From a checkpoint of a small transformer trained on Wikipedia: a variant of SOAP for these matrices.
Each number is 128 + 32 x the weight over its row's rms, rounded and kept within 0 to 255. Layers, rows and columns count from 0. Numbers have three digits each. The size before them is the row's rms in percent of the matrix's.

# layer 2 attention key, 96x96, rms 0.135, rows 31-32, columns 0-95
055:148135126134136142135130128125127147180151128166153154128159172106133137127191141145152152180187128150202159147142153125097164133173195155120134112119133188128102105185154146181121091130162089123140148213129203164127148135192107101187158119175155166156114178142111137147174120165184124167
113:101164135163120096187086145163177132139092140176132149155132128130159093156122183172135068115124154154064110104165058126095167174112146136180118145132146118157114155145101119177125115092129203078178089106149124087133170164124099161133184129131115096084178188115178094149118125117173139103
# layer 2 attention value, 96x96, rms 0.174, rows 0-31, columns 0-95
085:114080158126109122121139177171147171171080150145151141158116123076159155116103090136109140129134047133206183132124024094120144123100141201137107062077095107093185140163111133125128098126156160098144148168105148175127123122101113131124120147147154179055149108114130095121102122147141117088
087:165143136114146080148154148132126146133174160134134114162127097062067097153132098104095181068134092152065122128107069127113063120150121119119159171071140113123121154115112106114131123128155153143124127147170123100186134157139224141123064172097134160131171137079161131170062166138061141119
075:179121199105104109156118124149124114104110129134130118113124161157097098115148156113227105120111145115160102121093142130122138126089093104161145164191101109149078116171140121205151168120110154163146083187122069127136083200163183066145092136112118090118146149132187135184110135078126100156
099:120137098175158089157126134128125140114109097123142155086156095132074067179119130100080109143080147100112161135170123130114194154131156129104127200132110093181077125119129115072165107203146159159146127090113100028175170129100147109094093180098108164076153102147129146151152146093103112117
100:024146151136103141081119083171125138139127117127148120101177141149148104116127123176101084125107143136146153127146147114127162096122169159123092069117120173140145167149077161198095052117151146139140129130164157193110115098106072155168159142204155100137157119083047117158152097121126096143
088:086142095128110114135107098125093101111154119103190114174126122103108160097156187093085146179167101083133134117121108092169086121163195168167168128147089141106142105172162172145096130186130141093096088152155159173090184116125109196202170125141162134134114193089106074123155134129139134136
084:116087110148168079132106161096130152130102150123174143130093171156166104123159167099094111136111063105112161149066093114162150152103166147185178133130142142142086151121123093116101127172170194169196125141154088109108082152136155126106003125172113149085141116140139099136131088116092113144
083:169129170060104153122139194180147085072164118111136154146095123144123137142131164111197147139138162145126083131164151151159118115086142133165147119095161079144135159069126111090129176163188104171093117079087103100119089096138123119099131154150054114153096091136114156094060074091117169119
102:112153122129146092069122066130151160127087128147167125136111140161203162149136078077199089166082098097163123162121111110119103144129168103121161065131098205077133106164164096131107107097124156118123158148069169182063139089109072178148117132157163136116121138115095103135153107125161112157
087:108132109131160137168128130112143094106181128121182198134115096163090099135095116112105151118118132169097123176191081148150091156120155108069094153093143098138109129138201115093150132115149151115153078153093118054128091160126158138089105199024058122146113127098116139158115163108121114155
130:120175107125165093113145121137154154199081130112176167127158145180193205156135092143114089174111120135167119146123130117132114100143163111149078105162132164076120119134141117100110087097110119103093120156135171167099127120125060164183114106215137136131120111095073070132206155154153113136
105:146152111099136157092109113094156048134191178165111105138134120132118127117102188139220135113130196171150113143086207120151083088098081122148135099112128156173136161103169114124148133111150119136132112132137111123105092131151123146200165104132062144199146171095147136122188107101124172138
088:112162165112128158130177087119137090154141080128115194124103110131087168158110141123114138145148144134125158138102108095108116058123155133091109093154125134093154139078142138153099125112138126092116173165158090245123175131153126177124119127227130109139134166116188104151130220160129087150
107:068168137130126139154107120194111156198088109133166122112114081126149166176078151167111124149176129158089137161142115134091129146118139148134089090161136158080117152172135145129110120095119129149138063175140161185103116159165094203200123195173155131175100114139140098163086129119130066127
093:150148064097114124130120015151128093128114156139165122147136103139095176106132152088125089143133119117190110158149183132179097107117119076139102113159188148120111147160158142125110106064109091071116130123157143152098113070147101129136158066142106142147140153079077075100209155129139140165
091:193175135073162111146163208086126110079151156116167133098115153123120101111146098127152124104138133061119101137103142108148101099138138166162166129150141110079129135077115137102147146104117134091141133074059138130151146134033165112122148057074107097092129053078134152123162177135141153141
097:215120144072162174094158117095140066092200125141096091125117159139151077125071141088212113104101203127101127134128126129127119126133088142145172117111151119159099125119190103144159135126109097092142111103132051097138103115159138109109121118116096119141159128120130174099130150080143219149
093:193143113081128133112138086156101113082165176102116138140104105159110104163097142109160152069137188156086060119101139119078140093137078086107149163092124109121144127135167114110109160108138120135122140135106124117084119144152140161138164141138117034178168147099121242163126098082149169166
101:126134100161112084134146100142102167111110098095172151164153145174125144135154127098100111158079121084133154160178130214110179129143244102143118151122120156140125147133165076120111116123163141144153121102102130088118176130119190161163123202110146144123082094166088131178189135065108119124
096:111150084143100118133150208157188151176080074149141143104140125110168156132063070113081130175108105077140109125155121077145130144202139143073028091141113123098141145134123125075136109113189129160112139118143084135175141142128093151122097171104128131131103099146133091131119155158136063149
090:119131094089164114089100081101146049162093069150131123136125058147125127132094158137168073086099178124140143127158140125117172088148077092099099070154145159155121121133151120097117112132101075179124156078173160157064107096143081140149135111172155111167175090114108148119130105094159105198
082:147112103076163164145121074143119119104153118112099143123150143157169167159192151149159129150178145098144164081144122103114081152105209122168148122106203116111113131180182133172148108103147143053144111145092196126106174164118131164144187098175112115155125108055119139144121119067154143130
106:171108107143138142160129171126120149115124165132146142124105118119077097172164131092124140082112161072063138140158136181167171156183137066145119154125173058153098144117114097085153191166093128110179062110160072103141120137137198108092113115079150154131119117175157139110121180148120191154
092:143122162158104130184140228155078211132115166151147116153112077092102062121067095123131152107132108132077111083145116130122124134180114173083107163156144072192154119109128126080129178141132141131156113104095081083161116141073137096095122157114147145114154150167142122130103157162080093143
081:163095106097149101122167166097140153106156107137118158124093088145108131113231096085137158165090104085164166118161080153161114149138146144129125145109175136176124170154109092082115156085089108103170119135138127125158130096122192150124124121091129227147144073130101130107109164140048186130
078:155104106088111173132122096142134079122169139137123106104113151111105160177061081107162047046151155189167100133131127159105174098089093104172171097139120146124181086138118152125150155152102119083071115113111106142109189116178107115129143095133115063146125089158132183128137090096163156155
086:090094112104100119125120127196165148048142106125143099087094075110144119140148104117061139141121109128148150124139092077111153223140168172092124131069101174105137169176141124116145109153089120090131093144084161104162119146129095130032142172073101145087098112139116119144103156090133168128
100:128122103145166134110110153090105159081128105119136194121146143156142154172177107102168139125118162016142119124137133157140113147155156036129089147134144124129080099088160107103147134101135141072157081111108125080117099122112205124074136136068103146102132131153138112153141159043123186098
075:096168087105141163119136137044162163200151095123055125144045088099129170135126116121110140160112141100150119138180103114105131126101155159083111153123156135112167064119095165169161181138143134115086136132153150178189133121100127182086104107173191103087120129150107146149165152110104105164
080:059115172094137137129143158193185158194106105135101120143203137155136144122156127132092097139129086151169132129157208145093128082129135174097111118139139192143092067162114147157110073101121109116112174157152151132118136105176085119184142091169147157162133130152089091192151114142173106137
082:140147121070069121109126170091078112070130133106148075127151105153083137079088090058097170118071121143117110068084084129100130104115114119140146165092108120077150119084167123075124145159061104087107117129104051137147142117145137094109118138074152111131088151108128067105117182089142112158
104:100139108210090136123138121147117174155090106088155145080143139085123093162133123149065166155140101071117132168172073105087153178107175098124098157104106104064121149179113144136110086143137193152156118164134182185166173218139131150151127140109138118087132080130147121150154144146126095140
# layer 2 attention output (transposed), 96x96, rms 0.173, rows 0-31, columns 0-95
101:078148086180063114181197106072092140128111095120138107126176112184113074165114164161100075156112145131151164139140152127109086196084173096125119115151160139135097175170137127105134158126103124151120103111174117150174195180101097164112114166108131143177123095117126074135135159172092111150
096:103123157124109166174120144107132112045151130129142139086141136111141131107160102152124150144050164126152172166123184125126210143122165169108104130131081147172090134156139145080167120182096055181135137112110104153147180146084084138076098129072127151133090127177142186110172155136137116179
091:178081119056108109102125135119126182115122108101138143120180104080120211142084095183120157199099157115129197123163121119158110133145128111115113107137150124101146171095149134101114140148170061133149114066132101080113135136141078187174162095090115138110112166120102179112143132126149149044
129:155174153136147092158112125152150140169118166098120108179079129082141144071128079088105187096146045163121075105130104174148102120162114185114131152119111089132207075116122125133129165070122152115137144177105150103134163104121182079071115144111134130141112150155134142100067144174104180095
098:153148104147092100132133125105141115189084094121129142152122158159173132113130117083170078153114077178129116146167144122085086103177177139182127107177129124080144153111174113121132156103094151154067123167115116112136186153155119127171082087146115136153153118157154000143166156113113121114
103:142116082159085123108176159166172112134094176156121197137196105154156119166158084125173099117077178125160129157147120100118162167125117117093083133141151126080126136164084115122152153115139121121145074135144162185115068144106104134138149182193162142072154053114128135197140121171145115099
103:092118166100103150192132052139086163141142099101104127094155090081094185088088087181041134135159139120145158118164106160154109114135154157053084149095100136126158088144138130143133127126086144113150129108104121083163227119140122145139143160095147117094103135163125113125059172094142136121
105:159135107106188148146093080080136095093181148088091052093128160163152128090105140116187137042146137118134145101056143130092155100131091140130099166131119089143110118131130108116142134117066157085118119113146160087100107125133141105137146074041168154143162137123165188137131136139090162187
107:059124160134086079155154145125092093130104115145129151113179108134113103143186183135049079121173154144099114143191064127146104119111148140111096115183138074102146135157065157154099108152181119103094083144143136128179117143132124169107189095168063112117137121110133080153108117106187120159
097:167166189156141142140110175108164125103118146139126076171104214138125103086111121075113156110114134145166110061074125154122156129161081220142173164097114172156132051099117107117128160138111100130137138147134150153143151095146164105083130104122111157120132150146169157122079093144143179052
123:074110137136129088123145118218092126131097124151114127129132096120186117122150159114085120103127100115114132096171054132127145148152132117073156111139156096088152106168037116188091105128168185101144165160081168178122137114151155152105153153179109095119120114158131079141046096078158108140
100:160106115105134161108141123108134115071111142170154117134142176180119120140182119082219054146114162115118099078123155088133150122060104160189105156080139166132061108150204148104126112129141094129106101092118165150049144110157079116158162107140169114148102103132108143120137112122143120190
105:131135093122097091126133115163111153078121117123100144101210134178177100137130130187091064141111179129120143170161190132139159149160153099155108118112105137118055187144175158137067099133139123160152139132096096143128124174129063160164147187083111109127090146170075090128148075110094101158
130:130103106123102074084131135101129119105107101127101120097188121138175103100077103102140103146009062096123174126144131090088145127158203142163164129142091112136125110153101125140137127144126102133109131165153076162120151098116096155149092050105129124080142161132137105169204110171138186150
106:117138144143155123131131131161143135118115139142123150131117149143197172164145155121149107073137192148094151082135059100140148114138087172099140127105128135090118134079083106128082091125156159132176123165107178129113130191157151139161203179183152096101122103163113127125044069056173087136
098:113082162175124167163136183144084110100165144153094122133143131136089137183180152122104126123120191141099131156143091134123185174089050072082097138152187133132157100144114127130105113133140107123141148095146149087138084150191128128048127192145098126160131137102130148069068144074112086143
099:146125123114150133112141103084108095083148172106144111150095115134009155100239160112171134110166148115138069087110212190137160126094135114127116101096115133141132134110131135085090119122121102138116104063119188114065140092169105111139148100124103135147132159115112153153120099094118091096
111:165131164108128177085115125076185085150173076178094071180168158151133118111150054122180142097075129144140106127159177133114132117143122115175147105123133154116059121075138186119148143121115060107071095047113113150121077103111106094140121088131126152155130137116150127087159126127119171135
130:150165149166164105145115174155186147182107173123135144151080123116149100052149110111097145109170084174090092125130134125151114143182093214103133171149103109085161060104093159152136147084116157118120173162125146131149128123136166101091136103153108106118189167148135139105041126177128143086
106:056100164199150087177176080100086150107161128132127159144148123136114101191134160076073104139106085125133131153116075160090138146094187159126197159146113069135122113154152156137113177132114211153153140152123107110122167160083148124083106155096137136123119078127145074153133151131076118119
106:141156145136151119105122092150140152167118165145100095147133162211172164119134158114142113139153076136109078120156177171127058121116185176227141141100130130121181128103166154141110119103139188134094148143078143125098196145147142159177180099152148107132110152128106126114183098067178146138
100:131156139164122147087156159162198118122109186134148137147089130163110170105133120114116129114063119184152127143103160124178129133152015147116126140183104169113127109079071126139082132105090127129068150117139111189108054113165129126115156145171112115153186139118134138177127130170160103067
121:133132183132178134153118125149125143153197151118079135123093149088094176105169172096107165135226104165120139115099133180125155086124109174091170126108086133188147071113134119155136102127121109118203159144094131079164138104127174079131101124130126085096135175123114161162076088107178117092
107:127104134119104108163105062075139107092147113123088168119161118062164100157120115107123148169084137136149131203121151115125142154098152155173144123074094115144143135199159155131174180127142105202128129148128099109130192189106117118099082133074106144102067124167133135109193113113101200140
105:098111158205186156169134152179138146108127190096164149139068149105106164081168180122102116074189133183123125143067144142163137122153093167118124144133135125127137084099076122178114080144120156157101147147105159112153130151144172119109112132125100068109125141120120163157114150137180038080
088:130183131136116156071160081082124097175121089141086043164141089197086120113118190143170202127135139099117150124141160150095137183125172075125152091138181148094095148113124164088163125081119082130132123077137150139136124105119126145104125151165124125171161174103127131065182098120104151115
100:141166131185129103136148182063116099139105134114130179136117163125092105122103141094134169073084139121124148077086100168094126129139111111130136132155124129153117097079058103105164143157118146134114074167213081121210089122124173104113077141100105136138132110137144092155076156213111131075
137:141130155122150118145120146146141122108104171138155151148067148088097151113181150112088141138174117205133142123069098175148131130143042201094155116136099113119125055110114119152103118151141097089153160132135143111151097119142130103111162139140072098159120160129149161132004103140131103054
080:136093110188064113170113117149095125098128132100194190117136167134164105141123108167116092131100151150092170145113132177148121170146076104171171094099135154107090153115126080119074155096136143146124112127124076052184090131142126083085103147089107083130096097077093079092154147139101134065
092:135136152116118089050120099178152147166106120113139144129112112165189135104084144212120119191162072139105147137124131097111083093140182129128164106159119136086170185126127125167151133113146199147077174179109140195106141130089129184140142120206116096109151105105131105085157104136138143162
085:166127092159120132146157137131136121093147191135134169173131110085054063133159082153128146157123199119127107162159143127170161230126179081084111123130165123153115135165087153056133102106139076157173108132156181121126097111108095118119078170125079142101120127133097189121112101133121140109
110:140136145196138101104158204167169165177131105130142128180125124151108108126132067110075102132076056147127134106160068126123133138161124148056163130181098118128131118095160121141146151128139129118128109159133084131157107091092157093085076159119133172135177165102127080178107175193128107068
# layer 2 attention query, 96x96, rms 0.139, rows 32-33, columns 0-95
110:162115154095171152160136060185148121158120087110137151108092090199170172109066104107177127127111146146105130100115153144112088165164140152153130055153132163136130121101116092160056101171116129136123111140090145207158159122175089095157145123134124140163073101154087073111147134164117099186
108:153074136171087132103051131105140140124164064133121139135113124090144072084154118183078125136121130113210094118183109138103175124109122176098097102081106170201151171164171103164109094085101109137106125127142166157064160115127093119166127123110152126118118176110128140104177080097160107105